{
  "d_model": 224,
  "d_mlp": 896,
  "rope_fraction": 1.0,
  "parallel_block": false,
  "beta1": 0.9,
  "schedule": "wsd",
  "decay_shape": "linear",
  "final_lr_fraction": 0.05,
  "batch_tokens": [32768, 65536],
  "steps": 10145
}
Each number is 500 + 25 x the weight over its row's rms, rounded and kept within 0 to 999. Layers, rows and columns count from 0. Numbers have three digits each. The size before them is the row's rms in percent of the matrix's.

# up: layer 16 MLP up, 896x224, rms 0.13, rows 78-137, columns 0-111
# down: layer 16 MLP down (transposed), 896x224, rms 0.0349, rows 78-137, columns 0-111
up78 093:518571534514499519494523499473500500536467514509490481527486478496473489499483508516476449487491518437478524524513527466441465489475497509498510487466490464539459490505512487487466436495483534522533547517429452436473509491487558479485531504470488496503480511489502461487508491509526478506494492477514505525477489448491468484485503476493
down78 098:518495465547506483517470495471521531494493513437504494516570534490490491481471500475480472516549481503493484522471501511516545460477526438479510517497471497523518500462515512493505470533491535539508484466490484507479475508444462519493540488479490454463475518495509508514480537471517509531506454521524464515456498500521494463484523552457
up79 094:502562532486524528528514479527523476463506497497544505459543472503500531496501531490507489516457484517480497473498504482496520519522508517465523506489516531503490464466500530482457518467495515497507511508469470512500515537476510458467512508486502519454490556521558467480508490499528477507485548485457512487543497502486515558494485466537
down79 095:476522506519484479456507516509537528554512424496515505498556518471502505509518526475503515544474474528531481516483472511492481518485473575518472540508485477492475538471538480494527472507514498466485525497483523492520498498560466523507503497468523531469506500475548507482503460470522529523531511464500468505487482537509475533488505518456
up80 096:496503505520502504506521506453497493491494505529486508496491504484516542477473456510485518535498510498486484489503482472467511466475484509502503528488507516511475513488483515494502511495489493463468557512497500478496563491499514503537529487507504559559530472492499445437522514500534459456443491483484500551435484540529509489465514536505
down80 091:490511489515496515525495493476481473513442513470511485540487515502476488473496490447546486560513485514525449494455495454494518507480541472514499513512508469494529476475509493515488530503519515518494498530567465481503469519561463490529511519518516524556523500521509498508445445459507492487502522490524448515507482500498499527495534492477
up81 099:515452479519475488489472534502493515479473475513482496479498499514528536515487474519478490500503495498504473508479552491538504507493498459522536438507499469499505497480500531509544497453462509466461484500481480501513481508495555565492471506546492511527536516541446530528506504538471534494483537537509528451459535513492471516492500525492
down81 097:532502494462489487509447529511458484539480510479492531459483545508534483511473507520505521494469529541486558488488503497517508537482494466447537455506503482486482483480494523533533482482484493486508485492482505504475497501501499518511484553497512450493516512499524516509494483512511500496535519550490527523474519500514501437510488492452
up82 093:537497491528462519511523488510499525490512503496532527467529538466526490481526502467520523442486494483487560486538526535508461504554479522503517493486490539478490513487500460508466505493514477516526525456556515494519504495441539524506488491495490481502494459515524520492474510500544479502483464497485503485505511474520470501472485503493
down82 099:478528501515533487517491476496480551533502460496456492503495470512497527486535521518453501521511523530476439521507469515487488467503496544469502526523510482513481506486470532483522495506497522511492503522529458505492524487455495489474495479517499504499485576494524492556490492516481506525514497471508565443516552505466486468489478504526
up83 105:492515526497516493560492525455452524485513479496572515510477518504526443532517503485492472454501521509487511509504470502505481497500508465513529470492540516492539467479503508508527471489520484467494495496458519539493497465471472506476491454542479503496484513523540510495519508516533549482487492511510462496484490489465472500481444496551
down83 102:497502496505476537484538495500489491517501502469538486494530492510506514542471514517475442483487464514491548519528474491476484532497479522552562508531504514473499478483489466478538497501489511490516478509492487482508515479482530481487520509487473500471517474515488509453505509497517514487490522492447479456497476550512517454458477514524
up84 088:505477484481538503497476521519527480517506503495462501488499499537499459560544518509513494467519513520490498472512510555490505454500472487488534519497510509529536534495502504487496526516482428506505474487549519465503470499513502497478435480480505560479475540496486512558498482516487474487525473490485493519515494496552506518466509525467
down84 095:488505532509488513542481445478473515478507445508514484529482513494501498445483468507519490476494526490509500497486505464527510516511552479489487490538527506474489493499509513461499460460495548507487491495508499506468573515486487465518578511489520461525560481505509491483541485494480507508519483503565521493497514440473498486538524500503
up85 092:485509592502507507473465491500507529508545490497487480452528465500494510514525514538500459515487463496520500453493505499513438504480488528495495531467501530530502498463502474499498515481478504521485525521504483510482498466528450513483517515493465459562511533503528523483530524467493496507541517487498528527492477516504543504528478486497
down85 097:520455476485498499501510471487525509480510528519533520544503475491517492510478461441507498503493523445498515518478520496510534506478530562480497509574516494483512506476517500501489527516520496510515501459493457522539511531525399511501516486516552494444464487463494507489471510513500503509470511540503498480502523505510510518451490500503
up86 102:475512511523477492460478495526503476455504462524541491503477492505485541492534503500471486542494498503471508454500502482507515519527504476496522515496503510475567555484510479492469494489511531529477456519546500470521469475556489509520506534451470526505514534489502479492495449505529533530472469528495512500509534464483542500535543515524
down86 095:483495520521508483479515518547493511499499501499474484508485509514433484479499539515508486516546567502534518498486506508517448537466469494510486534456519495516516480491469485481481498498494530527485536483500477484503512511501526484515479507501481535473503557472497467491491494497465531483509515491524497498531494495523458470516509501506
up87 100:511500507493517515502504562497494485474517493494478483467559518520542497442501493517518485488504516496501457503537497470497481521509529527528491470498512506511496500460473519496502476513501524521476489446535546485524432523530497499456483524499506465503495538519398511489523527474531523527527505522505473488531497464519476488495477486499
down87 095:467484521485491464540488452503491473531459514496528468472471457497456471494513485535522467491493477517508510507501519525487527456484471524487505486546499502475479456500482477508497493506533498487518481518543476530468504501467477485485478507502499466462505482525534447490465481471530519508471523492483562505486492464529486503511464575502
up88 105:489500520490531502532510446480522504471464483518562477500513495515478517527465550474524503495459524510487467499487486503530504521532474512482499458516483488526517538489483507465531522499473476490521496522529470500494475485484498496528464495475502495514534485538479527484475478460448522499518533494507522482521500449482523477480498565551
down88 106:500485519497515469520522504512554466496493479553511522472523526466497503528434524517517520517496525488483474530526493500478481489478462540500518469449455485500497475491478527494513543511506515552488538507471497494516504532442484547511475517529492525534536494480537462504510522515504467509512505465533489506541498505498489530511503507493
up89 099:511524500549482452505515489514514487473546512509480486532497456489499543513498471474519484502501518499525483527474492531528493465518495479537522503502471539523494488537541467461469543498507519457511483484552472521480489517536503525486530545492477448505519478511452471517492530483493508496472553488479499550535497476495505518534523548493
down89 098:503536514535516486530521514555478492471497484484496525513527477541495520500508480510475467509487489498459537467508498495495475486488528463461511528436494478467535502493514494506492484475485466511452500510486502547560471510504460530469523488485482506483514490510544535499502500507506472467482569476520465513506497530464499464492474492516
up90 109:540528545486497500485491510523480506522529510477533489511500491552488492474497471487505495523510488537529514491506498490498510431507486508497459475502518511513499482440471508531536483501509503499486515543478540471486502487479503509524500534501465500539489489510490519520494544498520466502501489472492525501480494531542490456502533534476
down90 103:519537539483486488516493489439429490528541552467519527534500518498484497549521493529507502528508472537515516446518505484513504534516488490508515483510534487480495461504532477515511517530512510556524505512482528485511545474446481457524489520482466524483469482510486513511513517439520490508483503483482499483495491503493484476456493509494
up91 106:537498466515472513589520449453516460512471507515539464505497525478529520530505557521533502502525535510447476480499530504491474494501520498471461522473504486533519526501474501472475504478510495537517502518481472476500533505481556464556523475516492481519525524476482508441499492484490516491525517498523494506458491519489526541478530459483
down91 110:521507524502473459547499475479470513501498518498499486509520562492516529491547467518526542507497488488541471500506493493553481471511524522520525502523509483497491463518494501504542512519503501506492574530472514557477478493524478470493541512542502483465475417535534523490520511442480498460467550475494501489481524504473524523466479539528
up92 102:465538509536459474471518494491505525489498523501467530499504472495502534529440464487476491482534500492501519488479527439493501516481502449516531494520525485510500476535509468538517482489495513477493474537535529487483461507451516518531488554522531474474519487536504535484508493512490518517516515464516516472508514466530522472520489500547
down92 103:543527458497519503515493485494468498544539529534530514523521531493516500460441531537518542465463500475520530482492519509527514522500535544519523499501468484501542508524526500532440503439494487510480499508466414508541499490529506469536518453510490515519487511533542522459501448493500521512482492487479465524475466524474470516507520496466
up93 101:503460526498498492485527501486527540503510527486523493490499481496518476486495495497532501488497570482502531514482511537453487497528490534449509519544479486495533500497509505531520511466476471469500490522505475505476535498550484488467494476487516498468460532544496473502521492503482535543522506520522495463507470541503499517507515456492
down93 097:487519527447482479479518507515488484500513502485487540504488473534504517467493513516528515506466490555485503470490503499516474522529504476538494497496500507506475507469511514484527534573547500538478510500478474510503495511528600493547475447474471490479509474524503477484466486505530506500494479446554537502506543484547519524491459500482
up94 093:553558520524561507519489511465476532491496494466457500468490486502520464485495517494497504486488485481488493511481497505514475530520458496477532454481502508466500531501551489453480519493490500475513440501516464531520479500491518491495525547496489484519563449501523479484507458501535525494506471457520542501505499512507507506534518500481
down94 096:514444518503534520470540468527493473474483509512503528512487503521491482524491501475496517504499502481506485519504529514509471462518518507503488531513518514489499498428502537476503501529515527503511512522487482526492481557518509566501485460474473426517472530519487454489438463499499533507501459482511554447511482496469508497533483515517
up95 100:500494512490494506532492500458467530501493461509498517467498488430471556532524511540510488503549519495528529517511499514511524468516477522533514511499504503503509475503521476500545544476517496458498536514479464470477525517505508511501500511464491488506487529504480503494491510495517476494535484481477495499490499493508450495484522504485
down95 099:505485518518494545500481504515475471496521509541495471507513512504532523462493526514521527508544516498522486495487485506502505496471521488478503485468487510483488510513478536471461508451539461444494539521510498543532474515474479543480512507572491520463513492461508546464520517469512497482531484492505487499459537525512487500458478486519
up96 091:453504510474500516474498544464488497486481471523482501512491490498537498502503479487476489495522517514534559486527497507486485556495517492516486475505474481468511471531519502480502546491529496486471486486482496542508496522548484464475465507479488522526482481531503486470487515429473521541496480483491485519507482494481527468522465498502
down96 094:469468482523505487495474473503491449484489502551487493500531531512537477520488481480519507515493513504496458496554517476480482433511516476490494459536493494551479529439503469518527469501461518467527477522491499483547473532463482488470503517475550455502484506503506476482480543494538529493502479508515517505497493441517498478495525502539
up97 101:480458500481482482507481494475437475479548533549506523529506506527523528499530478537536448477491471517508520478540478514524518511550517484517498497522493500510511535486507534505527515484490505525484521518500468505498497514502522532511476461476522478496498479488475533525494520506490486450493473525530501490528537539493483501463494536488
down97 101:541504540524463503477522512495501508476489550512503484478516506478489522524528488473487532500495510501554497503502513513469491505462498439511454481497499459493499535518550487555489518496512536454467499526468500528492477501535473515466463468507528558499507494543531498489511502490485494504458513457490507528493462519524548484507516466492
up98 103:518507494505465490513538464500482525481522531534504505479477467445553522544492477500507474514476475555511431506549510516469505522498521473492487519494483575481480541463496502504518509527452537498482490495472491504481501446521483499497492535500532501512498546515491467478527482540517481488484504522498491508503464523497521496485517511518
down98 103:526521499506507514453460526496526481520500493472511524522466521496560490501509514501483479494500479507494475428522477505501494510488475488449540520490493461514497506487522470489506521532498515525481487506524563518522486502538470523510503478499520496500542451492547479472458513494482532497476455512506457505484465495492532523482511473483
up99 100:536467487478498468506529473510488514510502494516475526489477460463499527483446506513550487523473478478537463526463552489497447449501510445522464528505462458469482479482563493486548477506510499482490501547500494501503521506480529502509522493518461491500462522496467540513520504475513492526494544505503525491524491480528522512543515500526
down99 104:434517497519482524502530532523477482497521538525459504529514525476530461463497494492529524493512489501493531483480479534492502532527529530494536513508492491495519528487491411514500515503493480521488530533540520487532501485512499481520545516503515511559531492484474498528533491530553465505501495498468506486496519512481476498510500489475
up100 107:493501523473521527551513469530526502515525504456536495477470500458479501480490508469454480504484477497530471497543538465504504492499467516505530498495480490536485477465444473509471457508494487485463526540480497515521518525444474501480519489528535538471516503493467477513495503483531496554476451502512502490476486515501499483491533525518
down100 110:526488504490505471555452536512489491493531489506564460458501483511535460450511538480477506494522471493534495503476511502530552530490538490501469544467497455489513535494548508494466497513475459501494495487469536541513467520502486508522481557555470507522519532480497487544481505500498464530526481517510501491479470528508462460494484502469
up101 095:538480501480517494499462485525493473477472470527509470481519536512510497508541506535519520490459509510513484533473476506510510501543514517513535460514501505520459488529465494474472522494473514543490529515541450486510523476481494517490478500539467481533532480522439512477478486526509500501494487486493543539469549434540510497472499524499
down101 102:519496480455523520500503508518529481560505526495493504486488543497495468450503525509532496516482463517460487480458460472514496522458467608464476495464518467476513496533507487483507529499498488536530525496520509479459485483512535480508515541517511508506503483483516489501521484481518496548511502485506490503526485505517481511504528470460
up102 101:507488476473471503515491445520478476447495538503501498451491483487475508498529497493507499505507476494519480490482532457479534470530510476515514533495513466544533539489496489483518509511537476468519462452472438486503539535482502474500494451518490498511514495476509489470507479496470503474535504480499512504474525507495508518483471484501
down102 106:524506486516487474487517511538455499508493469521529525543488485490523515549526473472492479474524511523468535499502469524495488536495531489468496511451484497455522530510514485476491507562499514455509470488481505493509481444483553483463507520484503506502465466473548506464534525493457505475516507510458490438502503474520522476513535463502
up103 101:493525477512523517511538509490498543507514483528512487519489488465521486575531463515510493521477514496478549536486531532475487491515551521477505456510552524505487504486479501475507498488487496506474510547508513482532531491492541515476522462487545510543479500515513529504493488509503483496501527476509482516480488435487527476482503510485
down103 107:507484499504492483551446546516508467479509482486487468521537524528446496472466528457506500516524510526494425485484465469516486551525480475507506511449497511492473528515530487520520520488478490515506549464484455514477493502516508502535528472500489499467537523480484517488522509541504485493501513467530482471485515539498465524500496499491
up104 103:507482495543467447554537507504490488474467500521486538472520502481507524545470481532502530475469499517517484534478538502471496469507475488496475521498537496463495488460497475474503487485519529535488555530517496473510504495504520541469525523487482509523467506534510475525523497477501489489472484531517507434466516524524496505518511526526
down104 099:504528513498476496479514496501507541554502524503500505483498497481507478504492520489507553479503511501527528516524476503497536510494538491489481500469501458480493504490525536528526486541507495538495424485497504493511492545537515504507501449421463541502505528511470514485505451496505518486548503548520452459488490480523480506527532514480
up105 101:531544498475472482497535503503487490466489546497513515499480486499487486512515491548489441530486483497506519514518502485516523538524524573531484520530504448483477463531498499505529539489477492548522494490499490529530543474506522475476484509517498493507472501494519491536528497499500497540522494534482467541512524513498499525501465537435
down105 102:467486508499438483501454524500493493463493525453499483516500504496481496567475522494479474529557494512520533509484457508491489493496507498486505513472465513496525505510514480475499506510471486470520514503452506494439522506525497526494512469437484511457458528505478544475512523447467529507564500541493525535490550529549500534488510518524
up106 097:504457466507466490481533526486490487491531503507487516485510494488484519510453546506535525489457504496510445496548502514509495498514518541491539479503482524529432481470511471495538476508543496482486486444512541494518496492487529493446476458475478534508461493483487435498511517466468490500487509468488540476493522498519543507490522484519
down106 100:495502497476515457508506477512490519513465488477483514544452460524503477527510477493529465502515515507473527491503476517521509512491550555455473548524474540484486481531440533517541499451467490519511535495538491468497441509529509475504522497527479468478516500508521553468482496430507515493536510507507507487491499536534498483526482460449
up107 102:527452500501517478497519481526543484534527504491521455495465464501456472504504502531495512503527491532501456489531532513512437510483444457470502514518512475507502480517497535521520473515506458497528503513489517513488470514458502484500476506506558482491531529490505484540511494536454525495531526513500489508510498495542515500479502544516
down107 100:504500486473475475468520485461539484535516548528483504540501486544469544502430495502507526441536473511499481478494526512490517487475477491521495534524487463520494463511531462508478465443497521435501478490524480517510481468492464490512519514463494512520511451515479499479531490500531507504464518497482476518539474495513505511473481501534
up108 095:471519523511517516492516481465502458493475468459535479478499552480508467538482522493501508522568516469452488506531500534508527471493518551546510493478493476504485526462534468520498515524475526451503520488516484488547529492539500495451467497504478509527538532470487494533506497502496514500506478470502490502511457486477521483546528498506
down108 093:516454505516478462474505498488491525472508542510528498519505469491496466480436470512462491508519466508521469464531566493532454519499518484476543531447474489507479542507487471489495512489524513547504527519476492492446478533497492481543522500465462494469530502509488546481509510492506508488468529488500472512518487507502482485521480503513
up109 114:448443515530486543507485494442499462513514506506516540476579457536502542473476501482509488504472419508524496479500522513478479482498516475472475504497534497505486494588489492531518533516510494493512494524512504497489501504541477479519486492496490477511449502502486466485551525525474501513515506532456496560463503484500489520503490471529
down109 107:499480482474491523492529455497532518446528490487493493478512506472510503511491469505508518513490504481524524533464542515488498485512485616505512506536475483499482454519520517535533520474477480512485514534495483479490486531526459467498488523523458467479489511460479543489473531480523525480480505523509516536475514429486496515498472476508
up110 102:518503466491499507467530507526510481484500509485481513490473561457538473522485507503549487488490498527478454537480514498495520447506498528514522527543578440501484469483545532495467496492462505519512481513479481482488523536488526510458480485531505521491495524485509532512493526490518550516531528493459500466499514520516503507493503479536
down110 100:468444522502497510527505513504488474444509498509463473519449519526557463491498503495533486502515524496504463496521550514504495517499482493525486544506477527493541519535467509485495492507506496535494520487507463491551535512468441570485431461486522455497491491491558513459480486513509497477459466509532523533485509483470521481510487502493
up111 099:502495523482486498515511483505488479483486505533504432468436543484511535486478505487500562506511527490499480506499510434479505497501500559528483472525480517509451511506491535511470502494523495521546501536496502490510494522549487521503445467484498468492499509488552483490505478501467471530539451523513506504490526514483495531534488514488
down111 103:491493515577504576491523487498503524496486527474533491514507476533494505535509496493480480530538501493458512515498510492507497542498491479521481500473507513469505519484499503526508481477502533478473520442453448502490518472457481512524528466520514514509508494503503558530536515510501504475501511497481496510528543481486511505494501448515
up112 101:445506457542503487522535501531507451545518543529509531490533493527452509486494505463484455480511505500501495488570499529473487503455499541500517504505497552514522509486463553517522442519559472457461488518489519500481492477558506535494508481462514513520494492511492538501506488545515502487501512472550552501503529517512546497512509477518
down112 103:494522482482525493504500496509468479498504498479516496484488507514502509487492531509505528492463491539489544534518478460511497521485513561516493473431489503493495520512525466488493490526493483497468481490521506510452499518487490518453436466496491470517476504502529509488530469521475514477507508518530487551461504516478494508494451534519
up113 106:482505506514452489481464484527478496534533495525533518496486508489536486496508469547501450444496517483463504551537550494488497516523505522536493451522498480529505511497488521510475502478479497486512488443499504494480512535486522491462462486504455483473553475512534461529490494470491544541505533485507489531523489514505527513502451513515
down113 113:452493521512499539494486494477547461519459488536533445514501551489509541504477503527522496523533478517517482461514506495478497504485504525492499487509516517518536544481511505485513502522510494514528478496488487495541469519503478468514495524515530479561470456537518493465521544511496498477538506497500503453495542484482545500514514532506
up114 097:485447455476506494512481501514495513523514499500516529442521567498514474504512513455515503499482456545511511461478512461469533525501509493507501453516486466523531510488514502530532513484518499489517524521478515547493506525516487503458469497504468522546515550559467471494492481468489474484446531491486534495487512544524477470517503487493
down114 093:503521499495484486434440554530515487514502473502523531524477487519502526499495508485536509465439521447520522466520527523530444500482496547477510471484476497548473484500489494503512551505509497536517480485472522516473526494484494506481516468492536480451478490537501520517480511476504496495494507511504505515501537470540545543514549516539
up115 096:486493473538496493473524459452542523525537548501475538508467537520491526523512478517497499477468494511545492448490485495530479515476490481482513509488511497518496468534520509507518427500472504535483464496509533480507514475538477470467458496444464472582503551495460482530512484498490480486531527485450484515520478480495479470473480499502
down115 095:474509532505533496466490498516506496510521521518500488491537474482491502560491510490462513519528545494458484539531502482494539535509472478560489519515503529517461510506460491512457504522502502454528449523495496518483510512460446525555527522521519479492444489472479502502482480546482528524500512485530513484542472452480504524479510513488
up116 100:484463473525495513500502502495484522534503537538536518525492446462495536488486519495500474481531518516535530502474540528467502516523487539506533472458475476477509470539490488470484509506549510483478464524493505543488491469495523499528476482480522477446501503516487504505495509441467496510505531508461486509510512486496550512505517461531
down116 094:524539502462538492518488477527511519514501501507492491504508527492518501461495482507519473482525467516501496491513564516524497495530506471513526497533479437494522510476524511504478520496483517505495488528493494507480501488489503499491566520515505515465498486511499523478554512502458494556523507540557482524451493509481476511486525488486
up117 100:456517478541510445494527463500502456497511523496515496484506484544486501488523478516475486498491513500503439545477505553529507532498492467483531494510518489501520461514548453497483523491511492506493494534537539552508513516499471494496517529496495499516500513508511482511502528509495484503501502522501512496512513519463501536496467463540
down117 099:547511527523499500495475516493534497468484506498537503567530507502524519467550497500517549528507468559469513477502491510526538492491503514506515519521509484525489513432497528453513477537500522549500508536467506484521492537521476473502489485493495480526523503539455502490493444493533511513466531501537517471497482497487457514489493543495
up118 095:486551464483466536529459519507510450511501470507498489519536527499511511555509484462496469500489491447491470522501489466521454559503494523520551479471481515523465501467517502554502496482468469538520508515498501472507525464552508550436503524481482511474522469499500490490456496507486496429516542465473485488512481518528512456501501465513
down118 093:499493518528520518478497486488453530511482494483468549467496471509482515468515465521483504524493474475487460485468518501512503541433505463490502476499525497490487567493499490465495585541534505494501496525481485504518501512503524494562485459472518498515499471522496478487515465496478472520505511523488484466523530458522504481477492488525
up119 107:528502520491461501496490469504438490504472481520492497506565492464495494486466460513460486498513507495502538461456518421527514500520498413467518454545443497476510499489502519492502474514492516479477523515463440491506536473524496544499487453520494511521538492520518498498516499470538518515509471480510522513515485515481514453537486510505
down119 108:505513478513516502513460443518501462491525532488488462527522475498495476539478509538509545502535528488457522447512507483520499459503467418496479487480503504504474521529512502483490486491478512496420484499544493444514494491483496519552527533473496515533529466497492505512536487459501512467468525510479488538491453510541505511509518499461
up120 107:486509507502495511481527491525449517467491481482524508490521501469488513492508486487544504541516466547495464507515554533551460507479503472484552464464507518527505467512511498509517467485495538503513466484504465440535486441478458507496492503517499492492464506516532495543525468481504552484511499506503509520486482480520511525523501508546
down120 114:484504500523471561493518470514493474497526490509499460523504482522539470515471482507506479496493473492484519453503535500509535511454523457459531514506499513460512528521487508466537518514516479510536516505464518482519512474436477490534528408478527528471509486517467492496522475463552474488491488539503518574493494488492492488544459558520
up121 102:526501537519474487491479526495499491508482485535516523530493542499544487513543507511547504511506486510487508478463517483490484489524486523440560450512519513521502484524537482499479483526540455498496467543511450503493521515550474466482534490497502421496503505489504465519478496466492498508531475479485524527473495487499521513516516529526
down121 101:475527483501471546494495515467539490496490471503494522524504449490478518469502504501474447414511460504505482464500480512474459504503554536527505512491509491517555518528489478511497487516530497536485502472531454508500486481508516506510536532506483485535484498499506499500507469470517494509500517535480503513508547472516448527503536517508
up122 102:497486507497496495518500467490480530493525514458522508480527540498527493498511484479507462515520519522474479523462506500488517496534536510503546513487500429512510489496521521512489493482507467463499497492479503510533478505488509553473469504464485552488489490478540540493450488453519496515482499467459512561508497486534493504537538457439
down122 106:525505512501528540501501499508503516520544473473532513494502490491478510553525521492527489520502508503505529522475535515500499547496481492461478475503440449514565473483524497486529537531463483468492487498487517494491455481458462509498519487481458501481484504502513504547484468447530530519528512473511504540500504468511516474499515502488
up123 093:544542432459483508500493518472504515515533472540504490541476471492530519491496516528517485487493512500482468483490516451522506526502521521476499499476509489497474525479476469449508491496491492551473516514534533498495470484488512494501497538478542487511530525510484512506518491496502487477482518524526515432499479483528542467497483499516
down123 095:436501527543473509516477444486516506503500493482495531506556486479481466502491455470456493485493520517496499484507495530492498478521502476446501527528498494546488504529529488542499521473519514497533490507463500532466506548505481482541481483466510520482544483488523514490494468458485467524516512492508477505499476491486539568482505489486
up124 096:491511470496519501484534495508494460549464462525495522473505510465464459530515519513515476517537536514478492481490498511447538502486543516529467461471452508495506492488473513460467511489522490496457477458545455523527505516450500520497479492521408522496492487491504490461556460499543521489497486523529472498534531501518503498521487493504
down124 106:503549465511489509523491492505488465519518521494459536469478522516478485491482534501493502491531505515485517476445446482491495481503522633472482482509474531503455490492503504469531464491502532498501502472510458483506489519500488489498473450532479491481498449482484499493563502459527492494528474518491494500493494506520501510532519509499
up125 101:502489506474452519484485428505522519527513499493527511471528548462485507498510484535519480510488479485478502497538532504512495463521528507548499508515477484502563514499467490488477446491510463526477466471512526475480530507505531481455508496535487486500526493487533513502540445456487488487491512523490515495448516475517467475467490495473
down125 101:499484499494512543500480515475488464547457470488519492511583552506495472508502523490498529472480504486428510506463486518501498508492506500506477495463504501468469509518506522513484500484498510496515495508513480474510514469500466492505496502492496508471455547516489520479508508504509497527485510472484583505496489506490510500525440501530
up126 105:514539503568499480525514496526456480502534554465512494528476491516494521525514540432503452497518483559488466525535494484490533507539521460470479499522529512524491471523500465527543453528516498488503490490520519540549490496535503508475480536513468528516519473503512537532500513515494486528503498498508501519512497442538481518482526500499
down126 101:502526469489504472497470501478516460447485513489495529477505498493519571483516466496533489471472473530475481487457514490517525498502488487527526508489514509476482493531541535532505514508489492479481485529505494497526513506535462549493466537517481495513529523506475495502523448426486468459531526472538486516516490462522456525512492490505
up127 109:491505516501497503519505495515483459494491513449553517517514526508499498514552449468488516499532485470481495510449504485516518487511515509501520477485464492465521512528498497482502510496529515506507499543500470464492472460536518498498508501525524524499471512511505516449463460462470514472513511473514489522503516519492510473513552490520
down127 104:534523492502500518468492526503502515515498485481508529493520537498510466522542487487479463479520438493492510457422479509490508500484490473452511481487470471497473534506545502514570513509506534519511504535452507456472522461513488500492558527539478513502487491504487521514515507528470525539535530469474502494480491493505527489522518495460
up128 096:540502511515479544499517466481498505465483486461536501514538458495509481497481493435462469488471511475514488490462512484510485520490553551497451457496540470508499502484475499472473504489530448524531470498475490522479535509499496525483495552465500481491519496501524484485534482477483518461533475501494515530511448468520479464474490454540
down128 095:465533503482548471514416468503491492530503475504444511486511519474500526538499527539530509538510516472518540524547453466508467505554500497446507513471524521494523496528522526480525516526498511483482541477523523503524531463507489472525458451514516494514485504493510509521505502562499509520487525487507512507477543530548484514499512529515
up129 106:491468509506547491456488480476513499514542507524466498467475486471543499496489508457555448488499542545518466455502455516463460542479506489523473496485499483514522514511540496496504518548510459526467515534510470475484486478476504493524502510495488522539483457496493478457501481507551483502507486485482481538536547526454465481517492506447
down129 105:500466491472509473461499515478463484485492484517520514470515524501465491533519510508488488485516527522518505489500490478505481522476491485499493540514457536454493515487479472499533475591488471486485504537454482528504444470535520499466495490480473491520474485502494479479461438495494515471539492503486485478507469493521564476479529508513
up130 102:493490514447485518437522508551529501522529478519501510480500462508521552529494491499510487474545499536505526492466524510487469556525455451506544494472492542496513497533506502473508432441502475499486486556487502513458517462531469520451471508481489512495522460540471498490491504473503502487492496532466516508512529520497503472463533512519
down130 104:528510518495523492477464528517533520514470510506500525527526512497524505488535453536450444507513510507466481510498457505466497548546489470516482516517528497474525514516474496499512503489526549474471513481476472476507516522476493503520520486466504513488517485479515513531495496513448491507472528502507573482541505536505457491488468544471
up131 099:524512451511487515497499552518475493514534480487504523534496516476484483521492504530509489515444495538513547503520505450521464520523543491470504513506492518502552492535531536524516535470547516478481486535529489481518516529480461493475466526528520470505484474516557467519510519474456514500480492480488550474509453494463493492501522541512
down131 096:486474496484497503509503513460517537470516560481511486475488500482505498480460495506473520504499477478482481489508507498480480515455500447476543500478499538484495462469460494546546544527540501502516500504501514522495522554523503488481524535490542504445518503497464511457486517475553520490478535449514491486494467484519471512528504465540
up132 096:524494488471493527495499535506525463533491477523512514521507470526505530486462464506528482517485510545510469487548479497507524503531513487524515499500501505540530572518501537491485533465509465518488522492473475483498503490503509525501473478524541467450504561539519520532498474520517535507522500484469469529484483487488443506527500476550
down132 091:503514515491489561501520494479500476544532540485511470485506477500499492523515525502521541458507512482506500476477508498456493537480483540512502495481479481563473488477496497487529427487478455516476427491483521505496581492519488490508543524487499487518512455499489504447498501491464495484488470533515511486474490479483485539466494514549
up133 107:497520449507562467499494516489494501507526521482476527491494500531445512527504499489498502505551478493504555463480516502525516461546505521518530482490469489453508485463489449528478504503509473484490523500524508453509520506500534502511500509503511466466487504497478532543527503503480556492507462518473487469476503483476511508488509504479
down133 107:534528467505534503491477500498500510498487490492469536438461479499471501463484509520506487510502501489477497543488515506477522482530541538491502521522482497515513545468466479506517477515467480470485498542512481517515488490530483521527488491504510517458496516517520514506506521475488520544522486495530502509485536536470512535519489452481
up134 095:456477528535487527534527479506498498466468505523520538505461466512505526495505523503479515545483504557476528512506510432485488502518540525503534522511495473495508481422500490467519477486484464559460497477558466505487498508510454464524540484473478465559512457476516531462534460464494518504473508511494549512503530528512527520500471511499
down134 091:544507529488489461489497542498483480467453487469496511500475550526555461512463475483505490497481551447494480498528486496532495503495466528497512505490512530496499520527506501519543531489534474484550501522519527471467492471519519505525523516518469517492530488481478522497486516556506492522490458471501556532536489505467458499521461499519
up135 094:526543524515456514504503500466563528489525473548484510483527530485498446504510486514475531509467507555504523538512474471448543486475567505522483499479516479505522487537516489466507515465499490523489503481482541504498520507506455537512469515512501482491523522563458487495519534482509479514502502516506507465519519479483463489479486554483
down135 092:522492494513509449504501510505491504524450508486520495509451475472495513464475498514496483473487502487498518456478543564525519496501497478550447548501494444493517482474511504473484506478519514491533462484535556463499523501541547504505476499518496506488515500519498442496504451502526493529492455489529487466485502523535517482493474517494
up136 096:485508513490439495505481491490488482488499506511468483522483463529492533484499457471536496536495486523496491487540530512507509545534541509493482494567456528492521546501498483494487509537510501483497465490491474518545521506548513533466473496480512531534533535521515526474499516489495547478502492500489485500486534489544500488489501506494
down136 095:545460480507514525512505471475512500472512557481517510456520512520488495474514513460502487508501517495505489528497443532433491521512505495497449464502518489509463474479505491504519501541488510492457548532524531540491511523517514476525522466506466554506507493488481511461480510501534489493531486533493511541539465486466503479483525495514
up137 104:474456522535468480510541468509479458482506491514497475498518527512519477495517523505502522489504522526479485512484495499526444550496500530496467466512497523515457502502508475543544537484474484476511485500528475514475498482511523535477500499532484495512548473490467519441525497498467488530484473511513493483510513456564471509513494494521
down137 094:501517509501486459556482492470511502500498495509543480483527512476533481497442500512523479529489518474527499554467515447472501499498495558523489505500482490510545506487504509505476475453507463526489471497522516475479498526482492490485489566503470499545510510462502530519490510542568524533501459512496471451542498499468524542497548467459